config.toml
n_layer = 9
d_model = 224
n_head = 7
n_kv_head = 1
head_dim = 32
d_mlp = 448
vocab_size = 8192
activation = "swiglu"
norm = "rmsnorm"
norm_place = "pre"
norm_eps = 1e-05
positions = "rope"
rope_base = 10000.0
rope_fraction = 1.0
qk_norm = false
attn_scale = 0.177
bias = "qkv"
tie_embeddings = false
parallel_block = false
init = "uniform"
init_std_qkv = 0.0321
init_std_o = 0.00757
init_std_up = 0.0321
init_std_down = 0.00757
optimizer = "soap_variant"
lr = 0.00638
lr_mult_o = 1.33
beta1 = 0.95
beta2 = 0.95
lr_head = 0.0116
grad_clip = 0.5
warmup_steps = 200
schedule = "wsd"
decay_fraction = 0.797
decay_shape = "cos"
final_lr_fraction = 0.1
batch_tokens = 65536
seq_len = 512
doc_mask = true
z_loss = 1e-05
train_tokens = 133800000
steps = 2042
dataset = "wikipedia_en"
Each number is 500 + 50 x the weight over the matrix's rms, rounded and kept within 0 to 999. Layers, rows and columns count from 0. Numbers have three digits each.

# layer 6 MLP down (transposed), 448x224, rms 0.11, rows 93-174, columns 168-223
518485556633474437450501392417550569447399458439515504491447408536472442527509547471486423378507427490495531508525556402528514511576556478497429438440535473514486469475
468559481450416541486480498459456488406523464519539536497445489510499475531445448542555545506491481457525458495509526536589456504445392500469511483430489419582464534553
574456549604622519423544476568508547538372519571511493497465510463503516419462506416550441528477555523530543406462575544432535430446503671497437522315472612539476588561
511493435490493437429439485564508493485601530473548472467538383544396498478539571469433555589555492471488562555555573385421542491562462538497656512568482629415461549516
417514410439505499560531522500521568451499618437496563536493531478516601504592525556495477569544471498564489419417582444544494543546530566477471454567418434543506510492
466505455400486392460528503481512438529489438549421493553529460544473498508479454446489417407492468446517439486500527404556524542478507537549477584477499525451519497497
521495536444540520434429506478413559491488575504405494488540603504491536481481567587472476550424536571454540435508517596353491493375454444442469467501491365511449476523
495521527513667544555579474485567520525531557525512429472449516475538523487497560524521558503484516477570565502518469543461505602578469605472573542486515556574608381501
498361518533463422579551534474542402471510498571524448489453542611411517538499434494452474521470513554501547544434532538492604413505379526469505492574446475534411524461
532491546362416555506463516517508506513504561540428449379553460547523549510480587504533497479492478507521601498513479392484450578573450510574442489544517494472452514602
499507494521571548495438502524591412436488545640597533500541575518429484415506457404566561517486537406510435431427548542516483452527505589474426436570577488543509471505
502527523539543654511495455566500538460518560475532500453524489467577465480463556441543491494548564570416420482484433426503422495516473498456569492514508450475525436510
544469510432552465574543555468479502498495521634502570496414533533595521553489525363568479435514458471562442472475458513528631473488514488501509472555481470481530493446
502436482476449474430396424427407615496559485520464574515480528520437430572498510494512455528503475474519548492469567433503468402485519497476588457528476505485517476503
536434498571470575528523520550453542464514472536429505463473441528491491526455597483549584441490470529514492465470456551479513508553477499474577498446553522447595500599
469504491461457538531460591463528478508490482567481467588429585462515542474493524510510479452518596449488501520537559606489510422520453506538441489447487487480511435415
495451524483436475442411534525514498512491435569490511408536476554418580467472608520450446513592479476480439451461617474520499446457516447466385576489449500535457451418
498534465484485560554477445563563475445509467564541472527399455510480495467417412536513527415512445634449495481582591465498632473513485475466416497552461484505467521506
537597502489734472539488514535501510530500531568450403383483476502467547531528593452484589509507499505471457479517500467526460536530477464475498482570601505558469466512
544498510474465406519526423443421552465606455413492538549458456509483513485446483513448478539522523446542488534464533538531591519457520570541494499470483575514447602393
480463533555354467474519556550454543495566556492491466513485519561445494527479532527507459526521506501600481539529461516475499478556424543441510479526423446531490486497
485496542512571454472517477541592516485498521495384472429499436517469596484474593432408520485619496534500579477528480503502553494472476587542484478466540503474467470483
458435507577548528475472437519525505451482512498491459465482440537466425410553462466528512504567417514503490496566482451548535557427476567550555496485470522460573514440
461534448478419426527547548441511559497620519524367591487600520517519481505369478509494407501542608528440518517455499567492618478538501368491509386460570474531496592444
609500570529591545544526518547492378585489515432492484480515467493523522502494534517465454518564516509499479579467483459444553423446558583518567548632509552539519512405
422543541538466441448504474531459552520486556494468511589411572411388535462536458502533407466536429493456434535512607497552557496494442479518586510537511492454465521522
548556550477610475465573443504532612582611546494546485434468543538552544410542545529559604494446520499491433414492399495508438515597460492489539508512531409483547517437
564471475430401551420519590596532477476504489535468495545475536524536492487498492484480523468523531589416486496453583493468523450448558505517494533518570498499510573499
455456561488425598624494443536453547525499485509449509604449483481424523567427608483530536583490501470539575526449451475486484551522554412532527434472472449584439603503
474441543471291480515579570570509554480480531540483508585514468497459514499490443483546547417503519499540558483601547526508486564526466475471533509514539468510468515531
487503462416391529560361576519476505497421488484452375588510613553474435544491541557466449614568458531412591526461443544493557472542508417577415473553522562540381484405
483516388570548596506508474569523421465560551497462525520541477530402469583476495445464495546531531449508541494515511563485406432540509483469491488485508541445431555454
518493614452508462559464430515475525523460423513523530496528537496523464500497547526536514457448486484494513500461530486492507574509459456502438453463455495490469488489
460519457592537472506420542503522534593481517518567458628503496527478436436473573417424492537508612334448552443550456519548517448474508450557470581529419543451544377460
579521472491437498467518625489438521488523513506583566550460457447462490471454422446416389520528520555541453555523542455443466494431471572551522556476452486523501545471
552454611442462492473547466420620476456468567591535395465438594513414524495455536484601527532405452427414436449490479445456452512452523465616485381616469492411462496471
520515557518595483454646424557390442587491465514451590540408408440557472526506436515535590462400493460524491537476491465556576449500464490480639525379510578435475497508
519530474462585493522471500555524500452542510544433486512571528491435502438569572409555495484494459512412454544503491525563453470529484501496434454597477500477429506505
488547485563509531455489527545484487517609523447497553529520541540506479490573501579517530536476453469448463492488519535406462650508628466474507494421561486535553401581
509508476489492545464461428530415518523565555374493447608490428488511547487487454486536449455414545449513516482475466530484570423575458496506484527403440541460490494557
548485529438614576530514512547501414539448380504522537573442481516496560450465466448546534528432446557516492522472521547531488559465555532504493418416484482558441539419
537488443522728492449531509439446430490426452446507506566348587469530535489516496489527476474488466520422513508559456490541473408526537506508545541514516540508458532503
475583542579498518554409482461569529522428523477467450475505466506489488501545530484441562459474485486536568548399494484456574519377508500510452455515486551461452452368
552585512522444493463459540516466440439558437449457475534526482488427512507516583484487464518472438389457470562370578490510615507533480621540441586490482548498543509424
475465607456396462602400389475478446540530562531533515548513442525484498416435606572542548483495525493506497459533462489550413608538441458489437447463461423540443529512
500452616449410546518543405586558511463575516436464459547556573526542541468405500508510554520359500533536510458566484532549477558579432554439498467421394478530492440477
559434586433487538444510502506432533520410465498481501498488528527555518468381500492496542487503448546548552518455414509484467491557537411468459441515414401592544372379
523515460471444578570592530492554471479605349467459526489517523458530561464466554482417507488471558451641612522499423601555520497456536528413539422502505499563451452473
569536557499421498551508466505459579533511492547510608453551546479450519550587504593537484494551481542582623534510521511473543517535457432519509432530483527528490420560
431464499499489464515523527490528443398519482434616534648448535530539497487419506563518359498515558351439517472487468428471539565439426514552427533443499462514465466464
568499489508630446547469514568444521542401497489468395547449497544519477481492584501478495493445483486512531540485459521542518477482515517439545551482577408504500466476
489516491499712482491506502604540532466488474529480539485443493479482473500507454496544409417576431481509529507460459469593530432418486501566536387551513440522535511543
503484521482527486456512456479571582542504420587442519416540480499556474422530593582588582454469419425521507463491509520483524422496542473423489598559546462571591511517
526512431560369598553480442526509486445511466554549489571465496443581442465435495491468510501479422554480421505501499575426619482435467494466420581488551380504534442532
501533506509521464516509490399425503524492531551530501585533545454502461652393615484488531482542446511499563549581472435440559535389438470485457476494567496409489528561
536505497513419564486552496467472639484501555550506551363435473482521429523420575471568504446510485527483563485516542538513508502489469451464473541572525530521523548543
458531497519604468448494448526406571520557515466554413469474470571527430465527569488491509533496499477561490483551454533527452510443604503413507527527462455553498461476
405511530455532510449475492486445534506475497440510510461435621547518500458420525544523497515492533553496508527509424495524436568427439500493416536566552520504507510430
438512565492534480498546523423350516453543588442584475601567514453451527550501511484503591405513499506426499480596409550478535309383438543587529454484532471489472398439
476573511467591433660487393587539476566444557453521446505402451454468502575591564515477541549494528575500561469485567588466549409486461466491531504537489505606544522520
430554549509469423503416501563555427427485482497473415501598381529522508495473521546484543494429493520553461514541603432500520567446440526491489474459593519531540440525
489490472516608567537653427459471501449572474544504551452526550504538468517446494469514566498504511495597414522428499607693555531642441541474475382469481520497486521534
572470547414580532479444485457512500468450493540462528586444473513541609565465523552557569469532479408563441490472465498512466468448561507445479568559448511455519494486
528553502538552480386611488532588552431551517539535494544543532409518426511564515440446374600513470474443537516565380586453529553496505571464511484415505542532583540509
561565498463472555444463467437497538426449609471463544565429535487436486601475508518505498471553412445396560655499511555575519501434490500467497455460488603481511562520
572528510452504542500517396414431520510483525593464519456517554552415493494498513499588508526419486459531498497552525514507457507625470500521410533472526471518523497503
592560396566446561597462596621435504509407454537524455551431495547501499512540529622420473475609545507497452528524387493544517556412437451434493546537488522531444557509
494494501478540478514485411505506483538518599500460519476512497473501465556445464509525558497540475590484441527475526459483534581592488498564536450449438484543506516499
496435366484452575497397567597407510436550453486486416505513487435527525513631407453485511509447546514443518475535561456487505554474498495480526432478390523468487523493
470452477527341516478378503500515425485366498488437433592497547525499528489531476507536443477531579359555524493512550541485517415536521537601578505515440514528570454605
512527507461582478511552450460569534484573555472541472501563487544552506456531503483520469495504549389464493458486458527488399486599455526507460437544609489548457412520
458540541539427571435525580449371503544575466493503504531530503535576512582477541501462514588564511396463624510473427513485524559464533512403468466478586509570601514507
487508479444456464508528503477529508518601435550505496385449472446489471346436531494533496461480641469456534502558452568510452468459457425464555506496443491497499493509
490437428561468476558482500454475454539498513466448440474525431574494569563520529504488524555434531488488452414535527517464468514478552459474701565473469466549530456516
560451507477608436513504500494450564508574473546478569463529511486491580449499521456453488486466434522575529461576486432469463517461485535554493537619505520575522429589
500496501495417506468448427497517484513494497482497558479543482505591463517528472494535563495483536471451431555492556576442484517591430458546486442407473443423488474483
515502472580465490507554507513437605422584451492539512449504510446512567561471457486500512541478471545516510455520498542537550557510484550509553521469557485459465465476
465518496515529517506524503576546438483412472523472429583439527508558495491567448543564524464504587465484405516549552511494541499495439482499489589414371503468501457552
506484494513581492489501437430594479558508492522562546500470467491491500494471561491553527509474494472494500489469466527497515504464450591453461508447559472486452464458
488510539555352402513475534396378455598556458499500601537552493525618508502469519399433550598459409540566555578511431504533439545640435611460407500546500539571493545519
496540488514628521461423397565471532574506599553558442583487431550517479508546513504465524526560530568458459549513507490498506512547417346494487525512527494486519458548
507526391530370470485449482570531513454551515465466538519524528479531461552542488517479510447531489544570576424534553535467537486535429502517404523477500487567492532480
# layer 6 MLP gate, 448x224, rms 0.11, rows 94-174, columns 168-223
461493485500487529548560495463517483504581457434437514464499507592441486557520458556442554462428540558544451448547463482486471469482552447543510434499456539517472501496
511523527463462536424520488562505491441426603545543389476455503569465560597450544509520553467429399525545489490439434571567515556517489486472555471581518557558624546470
478487470392527445532502491542505523540428482503516444444488540447466465522531535449534437564596439545480419425478477543515581450432527441477476528444472357485466525485
576450470547479432530430497441560485493472512494556521452543484472534596462493453510521465469548476408549464468500461462477551490476509442456602477541487466579451503479
452491466437496449444529566516465557525483559423560483580439522451582524518442536449537512455443426377506465543528514434458417511546441431431482531481522528557466569574
519460432520466502521470531429535492441601509538511486588647367552625534422492584364538536487396426448605461507499601398432485524514495559539518445537519432466555417457
544504434440449562461446474460553452534500546462484448481523539508442556484511494566477480534527529536527484444496545537440416509466544495574515480508533571449508479466
437495582375452605540480586510448566407445584516464502536477559530597495412471476462550540443478362521393519553392490392528430548475517602429450495534535485449601531518
401393557421619515493484523539485467582513503547487455540483482499495501514459566497525503436461473505504566512440494446538481509432430555459499437510529412495432513537
532526522441450517467486521535590446496519501546446409561556425477516483559513531398453457506489459490453474505508486517526481570582501527502553484532463426465607532476
556390423445574614530565482588484444474467476604589505529537478497506517477443414535549539493439466448462503473506520467417409576498470477519358533500559450585529494533
524410558403570461450548515425531515550467523469526507518514463490527535421489534474535462466603499470555547543498521502565452522514467531448548475499549496513493426385
477556440528319478449451428579465468442425559483498483534516564463514556417510531531470443468538471515469435521494458497501524515527514524473466446534497448450468509432
503515472524530469462400557493527421509501600484485479521506533504494495469484523446526456492538467522478512474405420524498561487520494490565490455542473509524504542501
484547467462417544485579514543455484572490573475503561514571522451536420468479470531457517349478528457517471541523458521516488475544524525457509481518512500460543465513
475488523369492410563451525558564587415496553546451440478492514553533485400496445597485379527532505642446506502560450636497584542569515471458504529619449547402517567468
559496460490535602482475517507572529500501492597525437488469435505382468441470539613481513542474529583461541596502528488532420491453481416438418415483437460540455437555
441456571520511410583520540496538540496529542435571563529554514490430497455408521438496513446484571405546518519529405465513530553438453498538526479438416405486494392471
509487491382504410472505469447532529444538490519479425482520448527558491452450477538521512474530449588568493534542498509479470437481488567497432487413502470492513506542
595494531542414539502478390510504551483404490406420489505468516532588473482530528580540521476408500464563586459578526582477561559525551481476388561414519476539477631604
596445466421417457424544514434525570596496528564413572482501472500489521517502502470512493450446496482476515519469497550392454475529560517478406471509519464543507451429
583409485477489483472484417554479454537499524466530524525450501530511494455460427569563474415452454558511446499447544457449522452536475500468459550524386521555534553450
468470503385583484431552471482503512465437556446380460519524447440525481540621553554432395552554463629446500458400538432478585505547515559472504463461528548492413566568
454481521485470436548444551492535574468494546528436505538498501476509533465474518535502492590387503473465506539392563497532573468574473541557420502491487489501469525521
432414562439508460554407499494419482443442607555540531482474524518483529467483542481361519493491447466450528549558534468505516598545477499518352443485524536532528513574
559543489478545485462487482518445506580524399477529443670583436583476471472414507514547480447525489545520583564444521485471413587513515518536521463495515473413422523552
494503474489507506526457519536450605462462506539471531526502490490510495529547467560526454535445518478510518486539528461449487447494487529432555471514500492499470503509
484447559515506452519450504499547484527498537470442488484536476480508531465439527519483522499463505489451459519533464569551428591558497533440493475448442495540493512548
497446539537538517478411526513534625536424521455406435424564524527552615441500514580514490364553426449590533426494569431495436494574457503472454467490546432538425527533
538424527435508521468559476481509539546448501449426437553579494422583526506450571505444537406504505474513438474519493493568452497561511413528461510411439484389485513547
477541549470509419545429481510534443458557503532542500503437520442425415454441578455483477484527427536529561500515519541507506530449513488394471537534443389546521676421
441462500550513581525469520486543472540528541551485554480508487473443508463513568497503513464540439483514472532466475459526513566441483470485555505509513521427470452465
587449448425594530537479419513518405508469538453518555556404558417445464473525459392569482600498453495524522517489586547552551474507491415506443455543412500502413392553
536483517484486609477579451513511526425502523509483520478525511561484527507527435484486542507461559445514526558411486508500528574524436526499517462554504513471517476558
476521613456503444502551465447547393557371559511492523590472480474380632559478462459570458503500486539437438479510518405449479487438488517525549350508531500568523551475
491536516508542462542393572462443511428447511480469385504473456451475567494402499387498446465454471464536525466509467511554536431457555493513414407501527484545621525465
482519517513495403499491478541635426472493515605548435520496525454449537447559555461518498463486494516547488541480474557518406501458550473387503527523536475410423518429
555466476428516561428499489459521371491452565509592508508451464469457601503557482433490535537513483488517550479427565447552439447533464578546524362469477437522561477482
526489541582549507515489537528563402534458565580494468461593490537461552414443577452484520445458562440456483559557525427487508589423481430453444533507524478539499505512
560523525519527407457432462526572530456460439533485467547462453438442502505394491530529427575455442414585553633502516473501521569512485495509520447566572476531503394572
484606614425464588501459490541473571498412566510483512522601537454429527499513505446401531565622500475527562553447491528438568454543452463523381463451462417431564523493
389491613390474556490456403473496562605514505541464482605549566368443452451556574575409483545468431583488467493447508567512510498495583530428548432542472540468547600542
451599445450438534394424507512554591568576534528442438469465459548449454477505450456458479583502535429613634506426553424520459458534389398538489560581475397531420488498
504462547465561504461525425538447522482468474505467446529488430501524494536497534491458531520503485435486508522422478486513448536488445454483480465590461430520423525504
550505506518443531532476618433539530440471442575539394503532469445486491471482472537487449524578495497544491478502545390547454468537424522480427483581458503531475473521
462564536434479502494459500515527449514398493565531504520480448578461463442418567441510540529521585422489522514504434470469500483517496547325385480558463460528503481517
506509558481404540443580420516404535445450511518456369492445534352441528567538550518594455484519310532491408530553561511474421510508559510416453470565532490455561457576
534493660487467491512506536497506491461561531429442451536618414500462605496530558513453559449525577451530468497530583629476514418467528482465453473594540404603509550620
548390513415390479566533463391513450538391447469460486541361486421420479428411531508512467443411520503555517523443615672387545483492452560426477569556560467491486454518
430417553439433558519491539495605452547479502462482483519504450547460559418513549543501399552520555503556483558537579472496464550519559501443436492526489461559433535431
542445532427567552458430525480454489478408481493478480485419510507489516490486479505507496477570518527468519476479604511454498477482526491519531520480422499482487360472
451482471451568469582485422513459451487486458544499513560527523471412587450468531531529444417472399516401462459411563465480523445485433507535531581648547477542489501519
520478552417492509587548528537522533525518490449507458537447492476422553539391557485502430454483489454595410461564451470497431437594524493466431440562552465523521475575
477560406447591498532516517441438533504502470556435510583510472474444559561425577488561574570581367515483487540513518421491480465437464538507457538474510499420554641546
561588463442471495515499548527501520426489528526560509484505432503435511367507575456430480544507492506501453409492446497432536488482524528539471484515434540428532536459
416518508588459561494498457492522481435575452612463587584487510478506466510481602519535481382516392466439550588455558550398524527425605550441548451567431504499420472505
525468539451466470465491475534548459482499542414519413511519490470572443532476535406587521523425562465511427532411550572505519463465563499391575464541435474536551554542
505539448545477473473503482566495469564506531458483444474550545585499473512380445539466514509410536477454415553531577464523533490544505507495465499522440507535510425536
417481581529459616464486468510551495478405532501521426557467499450462452523468598491395459496387549472431533455553676564498425498405623496398527509458497468581402476410
484487496522479380478442524437499526472540519556520609515550437507406440457462563509500529478543470509465504492480494482539484480449565529554466411561462498465571443553
573478561582479364483529546503577537565385514495493489505577435532518496457463448438461487509593491480402491458460492416396535485427452423516517404549457536544555528513
471435457490453541509535572429473522468552492472512526465495550522474532576440523506524472448469482525536476527458465518487458559443483551543429573481438503455488422445
497588563448481519604531443440528547602529485584574437535498484487530490509434522485531493536520554485474595557607502522401475544498460458477421514522539467560489493546
469465466505458562502558490507476422459545408488555437506492526505427527441482481488431425608453528592584436486488502443539480589550481590579439512493412463483516468382
541458476512552464465502533455527480572499453434486552474597538464364538570545515431556511471417553518525571568474541470492531474586501431443493520423524478514555399569
471422611510565468381484641482415500453512526517630423543492507504444597343511520522556596506474484541502509445434521562500537492547494474434514404540551469499596421625
482460512552510518438438466546421482466535527499466556458474446498522479531472525524496438457479480461469544520473537548564500481507475497556451584497567509489466462485
427434473463488384444481541497561488526553583484518463456563526567548481553485521442519411465443555474552556519402504545478472512515587413529499548424543479589527505556
511465481538408486548441524542484475563469568500612481533466486400517499480498492446442520492513476455497520481540479480465539559451490459500498429499601507533522492561
461541532458445478557440438431604527513600531527465522515509531509524483496518476454530475480549556458458498425540479546485532486556436594496477488588511501478522514520
604459496427596508509476478531592528525428610485569554439487486559457484527409515444496491533474502480571532524592518539603490502564481534464482393489456446544478524521
500403508526588506491403548493536466501530414478487473489580444432496539607412535490547485609432474657486640479524513501460482552466451512545518506490562467569483465534
544415589548505522517433479442635471610411582480618509508473542561465490535368433520354482515591449540559475610496594400399468506486462478459440420516443469549554574494
601505538567546442603550455447565539532453493457473509537491518612477567462510578516490480529446456500574501530501551527528528479468426570537404483464530500454513407469
458524488519451452559503475482548570459478463531393429530513543496529470533557543465485502523490472483438492463461496535583456518477509512502520465515491535531486454520
551478487489515547535628510539477534565494565528530519528532393441506545474466552511515419484428458473459512482523493422402569563540529493486473504530512582490462466552
611488514488590465496516552543548541547506499451480482619460509620484552565474537450395489503483432485569471548515471513563550501440475546512484545595518481580504506535
543497471525555516518472602498516516547454382489496539501479487515465570566502506499508513431505500504524509535458474441490563479492486510469427451469537490503468522522
486430516457447577426509481514547557491507534549504427465590468464482550530426523602601423443543503456512463450446492425553487492426539568477544483542407522480517528550
537461570435478481482511479438538436467467550454536524550574481454532570458501489501435489586511537473455464618506529472491523548483483487443419518543430438567575531507
445451475506511447477528500553605551409418523470438455559582547549502436519507451474438553462487553486532560546542417508508507486528539592445469481526512496532482463454
# layer 6 MLP up, 448x224, rms 0.112, rows 94-174, columns 168-223
503525542490516578447481525505474443526493517534491501463530521476616482418501484469554427474558469477505553483508508525515506420583453565527552520453545552434527597452
412485550548439530567571509382414465464475441450517583541488466438566458451443534459492478485637497519517474526518611492435465426513435566558444478385500491503450463519
552524484542451457491494543414428507462486448527516481637491533557562495458527536500413576362480517573478553495531417501490455568540508495528533464508525558468458502530
492446458493522558413351462506429429421514510388465426527508460485597485478498534442487457479436502404525532571465415495514536508427514514503468501561418466536506469485
530450512490526530619555567568475533383463482520544465479499438528440525471451428393490580528454513512481486506515558452537490584588485448460480542471548420607471468489
514467496562420462630527440477498549500365592468539512506502497489606480447483417521450422545527538496542460528571479452664526493531500483473471616459425507486484436551
610489550469484450482533455498499471518535443484503475473491577475533563420485515543488527526521456422581494537568518546509507407474484516493495471562524541523544479422
552441473563475479463529462488526428399570469557506484509507448530458510572479479468524523513483592440521492607564573497535535466486462422538553515475517533480390406547
426538492484421494549490448564449450492500477500621508482499489508497503434434473502499502418455482556464522501413539560427551547444487551489533528420547565467479508568
520524422457496489474363528500485512414498491610445526465508567396501530505619449413467467540418418545455441659444438550528588603506449471456510481423446554563568433505
514492488498482501557424519511551452503495432483539429599450474519536480455492445463565546449481518535559442570543458455475578567520577500489474564430390557446517499506
541558503569453609470513496433444393500570548577601504565455489571617439499397482491563554495538605504509475496510547423494521471491530475533468532514479536550568541512
520449530410500494455516444549524458603605552408457538372552400549504473515473467469521544518427491546519515541399564531531446464504442568544626494562513520452418495555
534502498578479430543493465523507475511513565495551519498498530452424425486503529597481461498472442516502436469582565453570496546585466536541550498451498489487432537515
447447537513586497516495460509545574440485482477475442539533430485442531415573566428539516517551407493463490477485546492475537596548509470536512552519465527528540657450
572617546564529426499457531394491512468506473490502522503456634540467510482551532531471556496524472542576652511523455470525452466440475525454485536475547433575517448462
512484468398364537607496530501435506512477461494475444488546409542460450423529486491446484530557535533543531529457492557410556541397472532505522509484431497481426550508
492508525546503497503547544525554524462531461531575530562584536471477513564578529512526429467435570425434577573534413466516514534447491532547498565508510565457455484510
507582545510460429478540417502578487523545515453514468472485487572408504502513510489497470461485484426503460575566475560536582587500520539386500533428533489568519535449
532460517488467444497477507517522503531504524533562606578482585508544561534579431462469495519513404488456600478536584506533389390555536446536487541417517407503613498471
547525514545538512471434478508561476512520501440502439523433473502571457507429495503471493473517480488511557492549443544546487531504471499620463549450401456488454556434
464509475426617546562496535569476551417484476454474489587529492548420490395474567457514501476529480480488539566555523490491516462422491518450489475484504507437528528497
516561457523410496613584435476487458526458481524505550474601628468494511482499568550493517554491590428516514493623463570508458511561454541480609505483395459575542516536
543450510549700533567509496565519516444656580589450420498498488552549495476530496555435490405462549511505521442536508497488459510525555481458509463536506430632439565475
521492436546569526524478475475549440474529488501554431520472458549470454505575442430531566472401520487600363529538523374493559472501541562432458544488517449520499477382
486559506498559498456513524500481554511537356485502400534586454572499494462433485612578552465450525534408556429427566519524425544558539488532589594550431427474471492521
470501495522599537492469468532504521535557391483491505490508430570481493574474432505521551535528484394466471482527425463401551542499519532499488441518497540504498465552
552473530441567526544491489508486524501513550559464446534485506488509495553435501455521524554478512491621546517491511422581525392513473424471499492511485441507533493516
512621589505433470583480441393473411537485467450443596466502496428498539443511467529546561493453510427540597530484442506462547498446546501402465404489457517514315503523
504500514502389549373483494610539481577530449430503533445470480452473638486389524419504489432493464495503378533549418509431579428477498490546534459499487512571491498612
505502481545532546503523495494596473495480602528423444589490431622492441480501557485480543527467505397558508570473488423523467461574510474610455449434553583557491438537
457512497544460474477534486487514560467514515594508529488484603540472531558511499459477490481496597606492566536485499494474545514496545577517451564578485470510544585561
467465516431523519494575410487555522457466512490479486477451407431498455520572556478546515622575550453611524473607621509500476519449400412508492431557503462509467478534
499604546492511509523535512572432563525467457483454509538549509519507518530500528472476431478505521502589445507601527470455559481494593568459435520472516492512445540482
413488386504528522498528475548594525506572496519500424579541485551470547524520378468510567498488470555420404535439574480452444502489504587559459528486524526607503435369
483471512448577362474375404441465468491383538493524527470518545457479517462608545592575510502506381506393512509447486469480573486590563458359563499437501540417441511514
456446468531461527580511482560448563535461470528551479504493491472472548445485395467515544480435496518456513478486527457464564505466460514464417500532419578501478507499
587434556505546473496496505486406421539507516514505532414521397543485551583489420453537513419485382562499571518428605448497517490491509535522485490539524535560485460502
569583493584558514461517534464490405445457575422471382412448424422494374478384568521566434507483558509502501516499473447513496463429509428518419483465518425524454489400
545430429518610558483515395635432478462564496613504497533382423552425555517520407522563481407448486390605558423459509494527447482557485482452511555481478556545424596562
479456438547546391512485543509415436472512471529542542494498442547477450498550533517516544572517481515433463535527476456556475474415530417469467412500450576454405549483
538449487464543473474486501506523390539528542550412529542470428531501491594550486454458555537472507508487537553423425450446512498439420482592470496494500406570559468464
507452479474462511619537463512513500454413493456486585503565501434577467416513493499495506346477526488483376512507462578577562518486489508534502498460530540541575492483
514481576480473466543491546463518552514481517574477473522504493482477524527443519436520574498468459506574527435487507424589531514548479526428439483508503502519494513573
477410539430549514483444449625475521556525454453474450508470453543507582532443483429451535443492511548550536487447487575500498485465554499527503463521498434507492429491
522491469447404461471389558462497559577445473501525560450481498579454497472368490576462507456482487532492486475436528488510506446451486581399539534565482505480539443458
494507514558496538447562485414506429541440460572432546506462506501600449377515494530449470554528573537538483488412450465463574495401466372521554421460459524549426563467
577502544553449490458476525576390465543448572492443398546468572533563542555490492515525478416514525542498464502420504556462543538462478488546508541597514500513607512528
544538422521465451456588498595551533521439548573590453477503383587455467503591503572414456543486483528502473516394520450435430494588501429553536479545488554604497522621
506450467540505401536542438499495428455451471531501539480472542579516468537487541446512545471546481531498500477432475455485519467401420564485523515483466453425481494500
549502469509566514484482526491454512465485456433430446556528536494450501442483534523539543441500512565451488519539624432478475400440495468533480533534480521506446535498
498452417454501449562529530503503480483473393509488567478409438457599443499498476552408530495471499472530469500514466515455508409531539392547433585485658499499411485509
510540490483430499510393545525622562456492461571512441484502593477476526430579589490465532621549536522469495441525408485552420579536446537479418432527514425504502455513
432543366473474530536472538517518611543494489523450407520487483548467467562421656428482515505561400517541501536485450405441338452519438510565414440492522436406472570503
479478471455583504565442550471536436545530613530441429618405513507591466499493401413489486609426454514506555515436468566495521437573524481510399510489572482443450548502
504533465459487615462428566455451502469443537471456458547453569515456442515523502457578440393442545449521492509454457475477462445552504502425492489513528545538523464463
424583533563437539384477569450593506397409446491599531463477496441505424403486557447513459532512530485439509426539494515532537604504495426540458504529522452566512456521
431556571551455482545523434430512467426401494428508555554414461463492528507571503460398553417467470540541528460525439489480502436508488492512461496497570548555458457475
468660466475504539611544479493492493484507546417521479469487497579512486405402497453575501552540594521508556516515557496497523465506591481457520550513474564399570441479
507481500506473458525516540473476469429475496433538551493507477486391485459501510550493547458610460535408532459475577563530505470439557498525436425511498570458487473422
514521459588514534496506485460464509509576478538511590451573506485501446507529568522499511544509516602457463527498491541589489575489551544513488502407380513450456512483
492432485445388512541492494427516568500408493546538522546497524541574531549492528528552460532552541458432470556419537533497490503500519530479540591550478547513609506493
574556434517357556432448506436553538474464379558429599500541552522467492406479507402525530495502401515459527565546406537434523479443480478423596426458406487506550559455
540416586450504444548508503504472490457643494431428464442430498521457461530507499546519495546531576531552440513480536464479533571575483491610485582607476502506494459491
539433490446490471495500520453528469641370569529532463482505582600466485533575543450515373497443556553456504495571514525512507530576412407451436562389429445551542453545
566536508423504514558457480440530458571421450422489559569420415434497500547539490490556550452553482517598589559520482499468616532463435535567470596493516554473367634645
554521503470445507468468585518405532456524491567583423476449558526575491477539488474488496495556535490544518475480526512481610477485477546459580485509373494439516498461
467491514537526568526412480536518585487480490520514494498345488476547536481484487498541543413465497532531415447622592477592490507469511516571505514495458568444439552500
521488511591413411531559493457541571564421489506524497551478543472535564433513436434560478454471448522572523485563443466592587530530513415505452455483499556542472374458
469487505458494524480534453466392536459528440478527514402455538500500493483540470357463490434507483487505517433482498444508486486471494493549481508516495539517435522513
529545425401467499501502461405527522524444493416388501581518409508578515534510514422463526431558486471555632555499441497553531439528550472414488617495471555526451465513
536550482516541384571615548498493524440620464552467473572618522484542547426532447531481509497544468393533515463476530511443583413400420547480539531476427467553397518447
528428492524447445545437466465542514573371623508525538565517492598570554550390503497503435520533432613495503546527533627432421456480614545510578500490538467516476562485
479538409447498439460539513469543614398545522459496562510528486536611469578467414469381420539485524504457506473509401431540468524547488500522597468526456556449461459409
455481493512507560452463569488509470638471545535505507461467419487492491472587449538496531499553446607504521526383535544449563531520520524463435443443478429493487435480
503466534528463535547403443540429534470524548621544545468437464518598487532562483535488520516562513390465490469505553580504515562339465514509486538472595506520461526570
521465439505467521433507436460475491534565540504525426440478525463528433501444458465444542450481444455529471461458489509527482581480544557395513543435459469558375580415
535515529518486450546492552466461499474431496504474480556552532527554508489466605493485519532440489536418454505404501518636489472577466499453483501560576547500579499469
523515481497530552592486431504508561466453492554539494636482480500482476544531477393477593480456479558403489502505465545517488467490569432585470386439487466452435523464
499408582445522438504464422557464451555474519527536504402613420450433467572505528497438513475511483537521422549430523472431529501463529521593536620544509555468538551526
460544429480552484534478479515547492553561511450485506493468471453462405452401431350467495540531490530477534529542478548557532531492558411554499481447523508547534509497